Part of a small language model's weights.
Size: 15 layers, MLP 640 GELU, vocabulary 2048.
Architecture: LayerNorm before each block, rotary positions, biases, untied embeddings, normalized queries and keys, attention and MLP in parallel.
Training: a variant of Adam for these matrices, 213M tokens, 6501 steps.
Each number is 128 + 24 x the weight over its row's rms, rounded and kept within 0 to 255. Layers, rows and columns count from 0. Numbers have three digits each. The size before them is the row's rms in percent of the matrix's.

# q: layer 7 attention query, 160x160, rms 0.0721, rows 126-159, columns 80-159
# k: layer 7 attention key, 160x160, rms 0.0645, rows 126-159, columns 80-159
# v: layer 7 attention value, 160x160, rms 0.0612, rows 96-143, columns 80-159
# o: layer 7 attention output (transposed), 160x160, rms 0.0891, rows 96-142, columns 80-159
q126 100:149136114088155117119094124126120123108117083118137139117142133141094182100088170137138115116107172133158157116108092145099146104158109132133124195110100117057131117119123145137161132137105116138109128112113114124087101149168125126124112113
k126 095:115122137104151194086105155133132113142151093103138135156153131119122120189114154124109103085162159174147157189124145111112135128137121117120105133121119163158164080151084150118128166162127139130099150123162158083115099131113160077107078145
q127 084:130134148114130119105107077138142156164139107108115124157126137124147128096102106074092129141113152129130129173117128076100170132099129119127126076130147121106138149157082151097132125128137170114176144118137122166126125110147119130131119154
k127 082:143125096159144145100167135156180096110124122104132131139134163156120131118143097134093167150107150124101100146106166151108117126147127129115101151157161134129131154096111118140149078106140137079131119087105112113133176151128117095129178141
v96 089:143131133129128134152136169128154163138116118097167124059177138097150149121176142079121138155127157136117138120161118086126164135093152148100101088101123109167129100110117128143079100130143080144092150168097091131157106100112157102130170126
o96 078:104094130140140105104141108119108135149125137070146132147135116104131119096125124116116134087150097124108115160143164169130144158104118170164114143140138146126169118098132160138100145094105113105114119087082149151134143107164100143125108104
v97 088:107128132143104077116106118135117125163125144123135093152115139106091142153114134121114123079179139139138107152119150123135119119148133117147140104125155138112101105134133090122200131105112150179122108140152130126167068179131118131121098122
o97 094:163119099102108181177109148114125128153140092104118157129122105099136138111149110123182140121113141137116131111164128141105094117094126125120136136143139134099123120158126145175145134172117116130143129164138164103113129110124133111112121139
v98 084:128126080125171145129105186144170126125160135132123111074122151069082112151108126142109158076095118098144114122117143124126129174113129125156149131135139116140156092129153111087109134094157108154103148085120123192119110106108161124141099111
o98 078:128146148110124101118134097124145122146100107141140126133128139101172108119144085117118095135131095120092139118127150141159156140163147167124150107140157118103165091078139137130079145088134133135112133164115115130178119116104107134156115102
v99 086:148122121069135134145122118121120154126132146129158135145118125190144116165142184167108130114110142112172097132143165135134081126124128114100141131120136121170150133141130131131185158117118139117155126104128144160115132153150181159113130182
o99 083:121152146129113132103132120139102129069117143169100087121107137099130124110120077135160136150164144128187155135131106122169118127140170086115155131110114145125100112178135168101193108160111141134106121168130121104087131153113122105117155104
v100 083:145170130112152153139082126088158095103127135137130136135136110171145136116092127102172148143153135133140139106118131144144120145101104131113108124059118101129137083117132108106116100117160150112121145134167160125100116181111107115160088110
o100 078:110148105155115119159115122142157174137120135152124096102092115139156110136106129140141156115134136142142153142138109117135097123150169144118108105176171140126155151120094151129097129167081164117174144118146122088168104110100147183139152124
v101 083:117150135124137125148109143128128114181134150152168151110104140126138111182114104122154139121109118108119133118120150142164141124088117113157146117120140114129100150098157119091104167131093124098130127119091124110112129159136111147115126116
o101 084:060109146137085129150090122113177095153139199063128141118153123165160135084129131120097119147129155144134105123149117104116140142126149166131124122154171167081154121130100085147119091153104126147158140111146139140129130076146125154168126084
v102 091:168110122124098104115106116115116114104161126124108123088111134124135154120078124146131154117070119132145126121117126119157107138153114127125153120089109141137136173151171156110177149105137168158118114129136153134114067144141126100103119079
o102 091:133129168104177157148122149160136162116126131118126109171091116140116090123147135115103097166161119110118132141177122129130103112134135132102133129138151112101108133186117105135129136131082136097135099130114115139092117146086159109119106151
v103 095:145150160107113163121133149137137125113114112111099109151150091122073128071142167129099112133183116130106115180131094163121135111113081158114117139116156169103127157117189110136118102158122087104118154145148127160145131134109102176136123130
o103 092:102100103170129120064148142099084078176143134156149149118140181140113126123146122104148096140115118168164107143101129115125167109112114104153134129132074156125139112131147119133097122116120119163129150145120126088109129151146138131151131069
v104 083:159130158179158141157142113145128116093147153146143130144104121140143161135112126139147098135089134136119121100126194111132106136105139127104106182161125123128118178111096158137147127142081105126114149136120108182155123156146091148136112102
o104 083:118117146140130092140136131115143136141109135128111108131105141172143147116159164158121094097150116165109125177203103126092107072143155139094152141145116141117104154183102125112137109114122127091134096114156178119130119083173143107141100142
v105 093:137135112137116130131133093135126118121121114115138150133125122088081115127138126145108125136149137156111106174119103128117160117143131150165156130122116164127168153141064100090110140121136075151133139170098167085107150133109116168144166123
o105 094:122159129130113120152134128177096078156124177142115144126163134138100119125142174131185157107128094131150081116104157133124163128177097122172078134097116155137131113113154136111141119123145092132085148103091137133138149139164146119120100106
v106 084:105091115131122128094101150129120120127129166114105163127141087165103149122132136121105139112126141094140120137125161148134145128126133131160176119153132128112135195121134169205146069124122148150119096140135107122125133087124131155122126109
o106 082:170100109119125140157124149152158121137111131147129135141114173084125121124130130115119073139089119131094150133151122141098118105131111196116138173100080120123086146133114107160168132087178104132114130095123144123143116128140095182090134159
v107 089:117145126087064111108097137109098148118097093123105132131119094131141159169104105132167098139158129121113153123136085121077130179171131143118165178157131126154153142123166139128145122127084124097116153163111134147108096150151146136145119118
o107 092:138103133156131137098112153154113120141151130179103153143088152135082141087144128109094128123117138133190124114139135131119127118115131054117140130132111135128113116172147140147124137128157150157147121102131126100097139153127142118159118112
v108 084:148106177066118143074101143139109174119114132115097126112121126093136129126149076138111111165177133097149121094155158163142116174147090114134160128091072109175109170130117144116159176111135138105133119101134120145103120143162150121134132118
o108 079:170135172102129092135136115139128165127104108149125130143103150150123123137096089111104103092129082130081142115147171119120126154139153114127122169167152098145144101160142161103137134131126157146098111117105099150137119126108122075124134163
v109 088:119169138099149149146145135124119122132117096152131102124120158104167112123135114167162115165133107134154134141166145142165118120140151124126099109142115099113105079147110112163142135169107120150149131100087121122101086134158148102077108099
o109 090:123159151147083126147123091114168158137172108100120135100109102119124124089105119164116136111129139100125171120153139118122104139108125100102187171081146123137115101125135189122121142147105162090142119160115155144113156093127113089140161133
v110 090:131114156143168112084132123123172119170122160105109139112101172150146089102134117129110178094132149089120126118151117124138191115136120124129153127163130176104106171097125108109113083122155071074139119131130128093164111101118119163158135122
o110 088:133135102133161167099143120116098099114135149172178135141120164100118156167175125118133130102130140142128141129120118116115128097087129185112104075122103113095136085116106122115112138114087139154131123161110101125150114155164106165145143099
v111 092:140129142084133138110147152107155110132126134106131144124145111106071147115157163174142122096079141121114170166145085181115106099105148130147135151116093089126077129086166123155142157111114122095112145133116148102119125112107138138106131149
o111 088:103128104140153131112108132111131131111202132130108112147120137152123182095150137124127133119143159139151115140139093118126126154049120107132150120107111145102123188167124129154130127138107136166139167108135085129105144130123127114156123122
v112 094:153113123155099093128090150137129116134097109100128111108124099158170150138150151191172130139093121101124143138114127106124153142194105108128131097141127124131127141101120108130129106110139099154100144130132130109138114167128095139123099141
o112 092:085146140128141140157120130125168134097178188110141125123129113104107097118157139114158138124121106123132144131149127135107125093131123132106160088115147145128125108110107113104089115164143150121144179128101130115108145105149174150125100133
v113 088:099149098135118122133119093130122118144133142104109140154092126093119146115160134124159131078099106132141130102107182103117086091105142153145143125062153138104124113153094140110117122142109089125107136123149138169119126124114150140115099131
o113 083:145129132154157110152149100121109166145139111148115098086173120111104079149115113123109082118141149114125114158125180132140153194150114124154148147108139156114118130101163123161128137135175125151132148158120143085126128135127156129107124129
v114 090:127150131125113134113096146131108125119145124093127167131082112075146124166120141132163115116051132073127121141117157168145095123110149126122129129139149134131116106094141166148129113179129150135164155132142129144130151155137116114088120120
o114 087:141084152107114123141114103167128147180121103169116120102104105159130107125135107088093118145130112140169163148125160117144140170108110137097186147118149081094127144168130102158125163124126179123113123110158133122112092121085143119115136151
v115 094:121150132131126149072119127165110104094137161145160149089147138126115151106097132083111117114146157095101135138124092140153171145146134147155120120145182125141092144164055162143120126130106120127147134120112126179127121117120142132130130144
o115 089:098119149113150092102128155129138142137123119095127136130110096138132129156107169123111132107162099130175138143152131157145128135188100150140084169136086099132125140110124135055151151106138161149102152142155127117116142123128132141101119137
v116 083:111120140163144161149152111128098133137154152098139114136134125121113129129123163111175129121179134118127148142107148128081101189146076157139089132090123157112093136169168167094106114116103169157152103144113148118153065129138096113160114178
o116 077:135179146122146130163141124128161139102125109141106131125119112117135149110076096112170114130146145155117074142146117152100152096125159065131152153117114121147151121148137137164132126113130118155140114145115166119136130120142147158130170135
v117 088:107187125102148133154133131157099147151116131141118137141184138131065120076133142123111154151124131195134098155145142103123113098130123125129142120135176109112157099089139123097108120111149061133120111126154146129101127110114115118084130154
o117 080:136112109119094130122135125093129116166108139169105145137172132092090107163168085111152149110137135115110136113118166132149146145100133123143136086098174151164133120118154132130104156157130102097142102108102134074136136085124128155110141114
v118 082:160127105134118162117130115114134149151155142138118103190139136118125149141121113150119114170109130166123111135161153104098052145135121148117152161089160100129121191143136124120147100168134152152103113129097130069135123083113146123110128162
o118 082:148141147126086125149141108111126127139170142174110134134172167125135130068155105134125118108141131137099148139138083121103131074138115096152167124117131112115139119109098125139157114168113104111119107130129139119135133171131142140137189147
v119 090:144135123133149124107144124103157126099112114145125129147098119126115101197092134098123145162166155137116123099149149160127135099133153114171134143130127179164104113189138095174125107165129062131142148120165096093134122154129108133142144122
o119 081:133132124124089075150120155171105139189142123098197123095128161121157096115087145146111137125105097079139140155113139123096127104156109151142142119143124118071150087174155153126148120094163137128109176177090157112175134124125128172152141150
v120 088:119126124072127119097115176108144148127113127125132122130091152143135115172137151149093101105070107117121111114121136080133138087089099103120140134150161077131136117133146099156136124166123112105151148138105132110139073101155168075146160118
o120 082:131123129125127160121123136147126116124134138173131124131152122108115093082130158134129137109150128144130177114138160152122089151082152170131153102089111116094098095131146169122127120125120139104146118146122108106149168143099108113107133119
v121 086:137087137088143144116138149155113137148143144122161115125175095134166169118178127120133125126094160153126122090090153112136119146137122117110113111166107122102104083086119138146142115113152143146122070143109117144132132090139116109103158124
o121 078:138205099125175091137148109114164152083134101134138143149125131159133117144123142137151144098114146139099168143117105134121122109136175183137155145092103128150128175119142125070131113128125129115067122100087137115153120123148101132118139174
v122 087:111175117128125098091129090134111108154147084104172124124175148130152117137187137139129091190134129137142116192134144133148152142126159137146109111153159156123082091143171089133144156077086114142127137128132143140103176107094102128098168124
o122 085:103119141112091114145130138115153126191142150089123118101134126094128142116101100155130122110127103127088170113078177169155146104146128112115132130118141102114164123169150143097110133174134108119063117089152146151104150080165107151108124095
v123 086:153126096121129130151123137121120101108151148105140137136117075167141141120119119124131122088094126140153123139106133137117136131190113130080147125090116125145081125088181095164120140184137099128115126129138159122074114104146169127136108138
o123 083:143136120108124155118108139156159135100114158131144121146109099142176133114148125161133123128104155159119143168167139116148135143074143138140136118144091139120106129190089132116148089109091154123157127097149106141143092149108155153135140124
v124 091:157149158124124090080089104093110127112131134133139142156112137155166125155121108109135122072093150128154160114149116119108100144088123094105075159142154182139144155157147107142085156132137132122148120132148122150131115127147158157133149118
o124 084:113110157130084104124115142186119129130126130110144129103102144150091152133127135165113115148144114165121121172151117108130146121126147105124140156136136143094115161144137105110130114204075126089131114110139152102138112095121145112136141070
v125 092:109123154091172128153144099162113103063142125104112098117139112102149120127104118068115126107080149145133113124129160113161152115137117122144084136116104090186127138123150137121064110099146097108130156125109128111168129154111110160131118089
o125 091:132093086160140145100144123152127129090099113122097130170116134121139135124115184093129116091153141105123098142093146138135150193167101125140145100132120135126123125136104156142130147075124139181156137142152154158145108119144179138129121125
v126 086:155128140092097148157167076125128096095129151126135129136148118164099121067133111152115109138128124114157154169150168132104103158151132153116139121168140176087160135115139108134111124143131116161121116163139148134106077117118086098164116177
o126 081:151144100145140134140121197104113105160116090189106111148123181142126136143084114114133123123114136147074131081120100141167098152102137065143130135110123085166112093159147139089144142115124163106132119114146119117146099138080146121131136120
v127 093:138120123136145078147149156169119111127133096125152173144116166172140107132118160095097118094133131128113112097146136088117098166121103121130145155155129108130089170072191124119125112135148117150086128119136139140072134161141097160147088120
o127 101:145130146138153150164131126109135152127058194175143134128111126115134089120149100100133141137152134143130130153128131166113113141101118109137122105104177137128159094181128092164093125114152132121155136140132169108166088117119140182123108122
q128 093:155125130143147143143128106118158153187110134100177101126089154119109116147093108166119146117115102116145142159121163083135122102130169145123126116152076113161090133183146105080137127166134145128111130166113101149162161138133196155136105135
k128 104:133147109118108121123146122115136129120137083114097129142146129110162145090120117126110121112136132115100128098141165146118113122116123116180105102137154148077173106071127146147163109151146125119119149089127144136111114104130095083110156083
q129 088:131144113107100151118084118103107106100139159127114140195124144135130104126084102125119088082128151098161114119134166135119155098087122123141161111150105142124143114110083098127127129162124134142110127135145099137133115147129096085170110136
k129 091:181118155161148140097134139145113115127162095131093141166132087164171114157137143143125151124107098126172085103075136133098140155137110144133129094178090144114136100125095134149101163077077116137119119112135084096159127136128118140123121121
q130 095:074114155142126125164112132107141141093118144086100168140136161132154149086108152133114120161117121119107122132136167111080158161119134121164145144103139125086160122092119134127164118157173065135140151083123121132143124127092074120119163079
k130 130:097178088105112139071164113149136102124095148126148141130141143125146137107132130077103091110142110158094171147172094137091133133150106100113148145114179122113132134101107146141104100141122144113167118109139138099112128113112108102122138121
q131 109:091103157136148095155152155138123141135114135091117166105136121108108159116123146113111089165150133101094168093140105147119150168162102110157140173095164123086099143113142132167149127124134071156152113115151146108135138139070108138117156114
k131 088:119178111090115108158171091110149131106139129094156127143127121115156119146115101110137114121161129156119142119101107150105144092139140112127102144110152122091169153122111137126134104114123155127161091118127129106141121115148086109133130126
q132 082:149107107145164119157115109125141149108173127132140107122149130182129113130162139133148146104150159108159080152093120123158087157179137188140110121134142123136126142128124106144132152138162118112131087148149132131084151128119082132168145087
k132 182:125101122144137116169141134110153170134148107166155113099097136108077123129131102171139176123126139109126097111098127130159127127102154190118126108128092120119125134145159127140166163139116102122084101164153079157155152133128144180156133136
q133 121:157126125135129137096123120156135123130154119158164099116132136145132104157158112120147175094144159132189082148097136132164104110145157161084118101167109135186119141140127107117099131124131173097106107149130130130090122123188122104142105148
k133 092:102106094139158139171133166072126142161152115144152125101088141105084117139120102173153138118104140129108160094142155108165125113137145168123149110132097126119134159149148137166168168111138122110114121132160080139140129126142158151158148115
q134 077:098162146128094131098132117084116167151157170111103153149143124127101113119125140130126117122111082111108158110173147124128115126091108101153155113119100145157153092127122164100147144132133149150107181150105110137153132082124151148100123133
k134 224:137156119111112125092111127148102089119083149094124133152158121128164125121116150077106089126114105152132156143169124134086128133145109044130127147129158123126138112108095139132094096138129145127173157089113158096125106126124121063095116120
q135 147:117155125118119111147123141094126134131091146088092163139134103129122128096116145126122084138122101125071167113149109153101134143152094116160142160084172127063147112114127176149146120114113093155162145118122147118144142118076136137126149098
k135 078:122093136137154175136125154120135128104098131081103114129101109127101171186178145136131110122059149112114115102150082139166123096133148107120127165109097089116107177144111137127123146150170108140143112154119119132113141131080186155115106152
q136 093:111150094109092125093135107110118145151127174135143119137130117102138134115113122095148108115136110129098140120160113185137114089123127110116151153126082143155134130151135128081148092137122138128101153130154144091133117146131137100111092116
k136 091:124126125137164142126130129109161108100126113133113136123102140159139101109095167091124165136144140127133142123094134111126158158125162115104116149135177119111141140131121097090091158077151130131135133140114099164140161158128126162167128167
q137 087:170117142130097157088122160119139133160107153123162149131101145102140109135068130142133096116117096094097138110115080143162167155096139127099179113162120075139127089155114085131119080119140152110123094139163155134140140110137156161077091114
k137 092:093107119121165145123108109168177106153136114142109126147130146131163140072126086132079134133146103129119088153163133108143091168164143134120103120116097141094135161130134137119104140149105083171132141103140139131136127091134106131161123141
q138 094:155115098101102107080136132162126070103155080124151121127130084128143118165171107113116130105137121150111154124131149110100140104157090127087146139096142197113124116161128097124117176093099152133136133104128093114127109149125175104073103134
k138 098:111123129099127109101136094102145144137115165136092073150154148123144121154096145138131112085101165098150092124122159158142101132148093144114134147160115105141109130146089112084180096147156147110128126141158100159126104130112088093112085101
q139 084:103116137113148147102139190088144138130133107115126132094189155165116122122110133128138098145148141080098139143132133120170149139126107143136169107097103130121126080118108149123135111152124081178184100125129131138136144105106154158169135091
k139 092:150167128182164120146101116142149102152138158143129126137127118089111134165120124104111123153143087127079122167138074141067156134119146091134127119118148099124133134130140158160137161122096109082092135120139129129123121074164094132128120153
q140 089:147106108088152137136129148111109111137152093128146136064130144107137090117182098136153129134122135159134124112153197134145112141111077146164106128135121188122129125102106151121147114119126103130085109113155174117113095170152117085114114126
k140 097:139145185118109184196137120113126134122108162152098084111125125146117111142108119143137132137136112090123164127109110105123095136130124143129201106146121067135131121151122095108133127114146146098114132144098145111120140107100074127091144113
q141 089:116139107092101164109133166115175107129144095121141113101124113084146132149149128145110116172116109151098098123124132117149110162128133142137115175155173131152123127108163085129101106139124130142129116134141099084116158108149158153135120165
k141 095:108100106122150132118153110162141115188113133065102148098132103123107114140118127108111122116126130143151105156115135163110116114085119120123151099124105130145107134153107118147151137108106099149156158138123170151131111115105105118145139106
q142 086:128117094121135118145098113075098165162137126117132119105130158117123125144113092118157152118158125097091162147138179115140090103087169112152115098132130127120152081116133167119122139155154176156154132153110159145089107133161161147146132089
k142 096:076159068130141164101138154147147123114142130157121113120116122132134146122145155109125116164121128132128157127093108131114155138144131095123111117079147154134074091128118112160112091125112108116110130130109124125140097142146062135155120135
q143 093:112104110141158129096139116186096124139135146119100133186154125111122089130091082118119141118144090131154152117130124138141096087149125121092177121131116173115131141119087106096112146098091122070113146099144081116109108124098171125121128153
k143 098:105128155167106141107068160067147133102122099100135086125108110154150130139143149087140121128115107125128076137180158147143125128135170133125078144171135109107116165112094130097143127138165136166126115150144149134169093168123136129121104125
q144 091:100109172090170140127097137101115145134128152131095121151145122139114105126137147105098122154135128122155147129144151116131184156131133134129126145118150144113071132176093104059144137134142076132109104159098122105134155153125140155135112189
k144 094:111118134160153130133124156131157172104140128167117149099094152117143147138165153117114113107125098115099115160122141131167123177149125176121151173151144149121126132109139160133121120101113135151156098149157185130117147145106143137144131100
q145 087:105147150110147153144152135151079171171152118151139116107175148138168116165087161137172137126108088075128137144132128143139098126139159104120126126139088153154112162130159148128129128111134131124152167101108139140111103090154115069157127085
k145 099:104138116152127119162139135102114137081093116138092127086109105109123111142128121132118129171177112147118115119122183112142160102149157110133143152119150154114116079126119045164120092113165113094117133165129133134127134149172149141166125101
q146 088:121132110065102137108110112142193139085119135100109148157128133090106137140108134103143100153173107070151137133160152118105154069150120135110151095117139112115135108117117089128128099118119169107151129137126133118153173129103131130114114151
k146 099:169135158138128153138105112149129127120162154175124116099103145162090094155137149121068102123112143155146127096116058140110156164114105134117139141123151114121132108140102118100134110160150099139098145122152132128110112133131156116141105105
q147 086:144139127117089145075110092170137102112105107106138086147149132125157150168087119077092141136098089139143119159127140114093106131126127132139081130148115132161133138204116121074114109114090186133114129175097135150137147107137135130128140143
k147 099:129096131120147121102115137125074144146139092121097122147136112132146118077145141101152144094141180103156084094137114161127144109122128097113142139161159116139150118092135096142094154129136121131155159112131103116100119157108121123158115143
q148 089:147093149127171140170133129106129126131167148130122138104125071115157118119169127141115138122149125097142150112100105145144090157129126126120076131113144137112072139116153119143135116133101121139130107102164142112127170101092086102137080122
k148 099:126114091133107103156147094155124148139098136109123092151081152146102116113164127154165081131139147130077113126122097135142110091108116158168136121119162090122137149155158102133127155159173142126148112143111146157138085109105120126130122127
q149 092:085135136107139114158104122152153159131111131129143116135131123110113150117106132144080139129149129095151102107101113104126157128081138144146085123117127143113133149116158133106193157183161104117117131133111121141120123135168167160107120076
k149 105:142129118162124121121168119105104129102140116096148088108126128097160117107139118130156178105075116138099123140179111100124120141095162121145143156156100103108140154168131133130153147092122155120153132080154089126104145111103122104160117158
q150 089:118146146135125156110145128121133117154113116121117093148107133177148151170104170177123159100151082117101169145111077114144129124164126154110144124084105122105104142148178159142114131127106164154148105144161112121115174119150155133123096164
k150 094:101087087127170111149161130165075107118164116158133126109173097086101156150138142088092116147101155154121154171143151109135123124162112107137094129119184193128154154107110158105120163150108106127100116114141158113075109144125114112119111143
q151 095:088114136155146098104112143142107127133084150099164130086145128133110106125099119148131112155161175148148150100152111123135152111132113139125120116109148090129150179143156090113085130127131137156176110177159113112138150126138168159109091137
k151 092:109146152142125096148137102112127125147189148139123134171111128113141156112110145152134084123129118156102106133122096127152113120106180157158125140149113125116090102153142186093127129114097115174136117093121165150121105133120138127135116131
q152 087:105123126145143154072158144101095091100161114141119151157174168114143123072090135127152121141143114081152134127105104119109108124064131097121158087135100140105160149102127113139097113151145115121109111127101167121084129140142101077133098117
k152 097:138110121138126137130073130118121105166099158160150102156088160150144093155094161130144133133131098172154166100146141088137171121159124106081158168118146109154155102144093097089105120116132140087138156116152048158175098150132139147117150174
q153 090:140119128170093151124123124113101137164145127126121096163077130121106114137102146126162139139083110119095154155147143104119152144141134119111159129096141155118092129155180104138157089105150075116100173107123115119108154121136141165145120172
k153 090:139108080109127144113166090138140106105174153118150102137130075107126134161153073142097124109164135108125132122125120150109132105128138178123143106117141163103104146132127116168155101165113108128137096110149124122099129102144112128093139130
q154 088:104129143150157131138107144124172159119148131114128141148124134100142139117117106149095146129163109145153114147100096083135151123164123115136102107156108122106114131115141173160142108165121133134126125155099143116103118145130143116155129096
k154 092:122095154102132087116113115137062109161095113102121090146111150117134139126098120116142132150126120133138118128172126168107088112110125123137136111148127142129184151115107147114108164108126151121163121125139163150145149131134163145103136113
q155 086:118131135155134130132132132185134174106152129152117134075131148087122139108158126100121124177156143140098126103126150146141106164129120120120106105145150140183145130113167102131144163109118133096117149107140143146142115169106119123134102142
k155 101:120107173113129154121136136125129149155122124151131083141092107106124118100150106129141166122135097153114138119122090109146132102119152149142131127116112090072074127140137157118091128106124165123151184152135135123130108137134138127127169098
q156 080:127176126092138135089110125149112152120099166133166115120177157118118082109162116129105117110127130146128117111117162108111121105130130112093138138133157142167104105148119100099120107101098159106134162123092113115124147111139133112132095118
k156 090:160123094130124117147117141110158132130112115111062127131094140133157095172113143120084175149145096104110101146148131135170124132141153121098140165128137127086149108113119114102110137108109104146125104135132123095121148160108136125162132144
q157 089:128124158157139117135101106100141105066139184115114135138144103115121112110118133147138122150120139159099146153136148114139117090100121147081113126102158148097114139086145132139131114128139129158145144097153177107127147181129112106130148126
k157 093:107151142105095117155126108130156134119156134141155104102075107133088114162155125128137092130176158119153152134089111127122123125096111105135143157095118094155127128159169143154148110151103158092147115100124134164115069063155150072143145137
q158 082:082103152110121100136157140106181099157162162096111120151130181106095101120110116147113096144111139095112146124131158115083113127120145135163173143108112105130121121113128133150099098125137119107086164142145135164117171155102147110134127129
k158 094:158126110125114197114094113131128134127158128104133094101115099144178146154120115103126115113127112137098095166168120131137161121169151135101089131100153149134179103119127123093146150112120123149160093106153141135123106113156124158153148183
q159 082:133110129130118172125117124129101087146097159131161125159109101177110124076135111131100109121104106099143111111149154130131107103107136125121155107139150130161176120171064135143142085118101143060116172116101113113163111151118119125159114162
k159 100:170143177134101089101069144085129123146170113136094110102155129155138123105124147122119153085096097110161111119120104125142166160091144113109132133113125092112176184102155148109129152161145095175113146085103105108146123134129122119084095154
v128 129:139133092098159135125155124151131158123131166123190134162136099186072146105124126104113115114077119137109094108104094125173138117139126131111147118153123142091105123126141097096108137090159187111150143121125149162108111131117130122098153104
o128 140:125124107115110144118123088132107108155098186143137151154098185149127155105118143100136149110106122120141108147068138110152118101130142204154143129145097109094089124164130114163141156136104131141143132120126111168109144086117093131168138159
v129 144:113133161122116092141116189135120117140133086111142146081137097124125157115129142089123145133133114161131125105130129142121139124106142135118109152078116131166130087141126118135108130127076147136127118114143147153152164153168146101108152146
o129 156:163100117114147119178105134101108106133146124147143133075116116153140139127140133113146066143104136154162166128109124131159117145134099092159140127112147139123084126131126131124111128115130127163103133084160116087156061163144059094118151157
v130 136:151137098174103094155153074089099106126135137117087178107124090130147098165145126129170099128123138120111109114133134146141151133133142141127112129112162131104175158058113135140159125129096116151119123145174131106141135160149156119128081105
o130 141:085105133105154087167102122085096143076154119157103171100142129145163097129144115135123089145172097130113114158140134110157144114135108124154127110104133119116174094127120100101162097150162118154133101137142099085182129121164107108170128150
v131 124:154172145079132125115129141113131128098135146162158141117133136075160164136095114137154139170147164142147144113114092166111119116081143133126121126138087110115111095123119052124117147174135090149131142135124141138128167117111132123112087122
o131 133:104134158170075114106115120156140139120137142095103114109120112107150138157133132107161111150136164152099186124171078138102103124129116086118122107110137136126111138109163127126117124155109152163126143098127129148123179140168142140130145115
v132 133:123141171098141121144161125108139098081128119118117163098133124091151081076114108139133124131099147186139153143114101100112137126174153142159112129163105117142108165148144131117123127148145144141148128068110132146114193116128106154116136157
o132 143:128137093153167117172140116069128172167144108118105117076154163148126116171098098134149134109106105098139137172123136130121092104129159126181162161135116128173104149115136162131113140138119134128150140173137123135083093128104111146146148148
v133 118:095128119139175157161144097117126144126111115113164124110085093173133161081097133135120106127089122166087111141118106116135102070077104107111104143161080156101133102132175132096166130081110121115133149130169105157075110116151117139112128121
o133 125:106126147128085151085121100102137172117106126120142146133075110137130153085120118090122138138123148162108128140089109132121129138120128102119128117120112138114133115111132163138129130168123176089069155146092095145128118111145091162145175151
v134 145:166143140124131120120121132117119138155103129165122160174094088147157081091103092132088143178150136181122134169119099134145108116166131122146092153193116130125133135120116096169101110176147105133166137143127143113128141116088138123131180098
o134 157:106159165156121118119113115142167142156106156111092102112111160165116130129157108108124145094121127163133115136135141129131111144144164155122163133099164131147106176143133171178108109127134115171149120158127142130078158154121109106132111117
v135 134:075140143173162100138113103109148117108135149125093117149119130132078087149147132148165095118120099069158128151112104094117137134151101118144090116162119138144147177126141117113123122147086130121126110153153113124169139167160099137142155102
o135 141:107161087138148158149125128100154138106135129177092129148156170154112117099076102141141102092136108090147094161145121109167107121110116131180107116150126077151150118163143151159132096136130178117178134153116140141144098128144114089130115127
v136 128:152162104116124121167119066164144154123116157132138137130106137139137118120082140128120129036088119095082112103106129175124160113133133129124101142134095119200133142124108102083140111125120165159119112139123110164160137179143104132095110113
o136 143:151143119135112086134158133107118153140155151118140159132135147092121141149142126123135126130158134141132128128146097153167130102112137151155091071118070119177100087110135111136122132163162142159104142127127088115143171127155115102128156169
v137 123:138123147124104105119118176160139150120144177121155142130140106119103080139137100101102113153161119113157133111148112130128120146114097119153186162129163141134158119171123108142152094138103131142097127150124099137160131117122149142119137113
o137 129:132144152160090165087160124197104091143151135123080136136135123097123110132125156139101129121118085142142139092128129107113095095154131123089160155148143160114146146100167155080150187136072112126149162111115104143150153099121169104116129116
v138 121:101128126150126103162103119146117133078124100136072133121127169160115094179123155141130137101126104070106129094138128177134153122117098138129117138088142095134122180115120122136118128116126106134102109123100131118146101134112126145164089135
o138 133:124089128105147165137130142113096126077123144148142153142144103084097082158151106177128134140144078106110115098137144109129152101097099101085118124126122131127173105126154113093111153121138084111122131134134106129154156148154165122119121103
v139 131:135121080127154134151107181160129103135127083110138139084109132169107120141129118150163145071126113162100139114158135110108127178116144131150143147111122149107142127125149072164117142087172124140107112149147124122109114113159149132121180132
o139 143:176124143149081165141079130111119094136134093104141126147102125102111117124169134128137136133113142127132136101097138105140098151130119115115159141170148156160168129138117111096135130098132171112093126149125110150154112145115121163092157110
v140 123:112161134112146124132130095151116132124102157149132103162127111147126116109135058112048139129163171143102137144125111143149157115152118119163105141159181144157107122148142136133139161145140089100137108155126121113140128125105129136157088111
o140 134:113123155115121130108125140141151193123116164086108140134116136113103123101140088149113156122116115159079112142133103133118167104120157086105150093088128164127095149133125138143119133173122127131138145135126109130098192084155155111153101130
v141 135:168122127118158119106127171108109117149101133130130127161129115147120094079110119122104165119109111138117121170129175124142138108205164136110143107125133162153129146085104140147107118166133179127139109153096108108088122137104132129118123133
o141 135:111106152137151095130103160106125105192121151127129153125139141149116110088180122135122128133120141143137101138132149124151137163156142122131143137145111120143116154115097119146107129139159067129112139125151133097112168121099091062137095194
v142 135:159121150136120117118123138092118155149126117128107103129102149139128110142127124147134150117145119180146118140121148066132173126108135109098112123102138122165116125152109125151104107165140153126152119133076104140125072134165101154151123131
o142 150:178122120128155159154076155114133128171116133109159122151149124125150080131153117125120100112124116115161125130152108136138125164115123158100141108116133127172118121153086100150104064108141109128136086146144148111109118180103100117089123128
v143 134:149095175120119076110134130119114127119153077138144128143117143116099139127106105122096144195122159191151148118142096152155134090148108125153114110135143142128086161128117109163135112168114141100142135120124121099158111119141140124154130148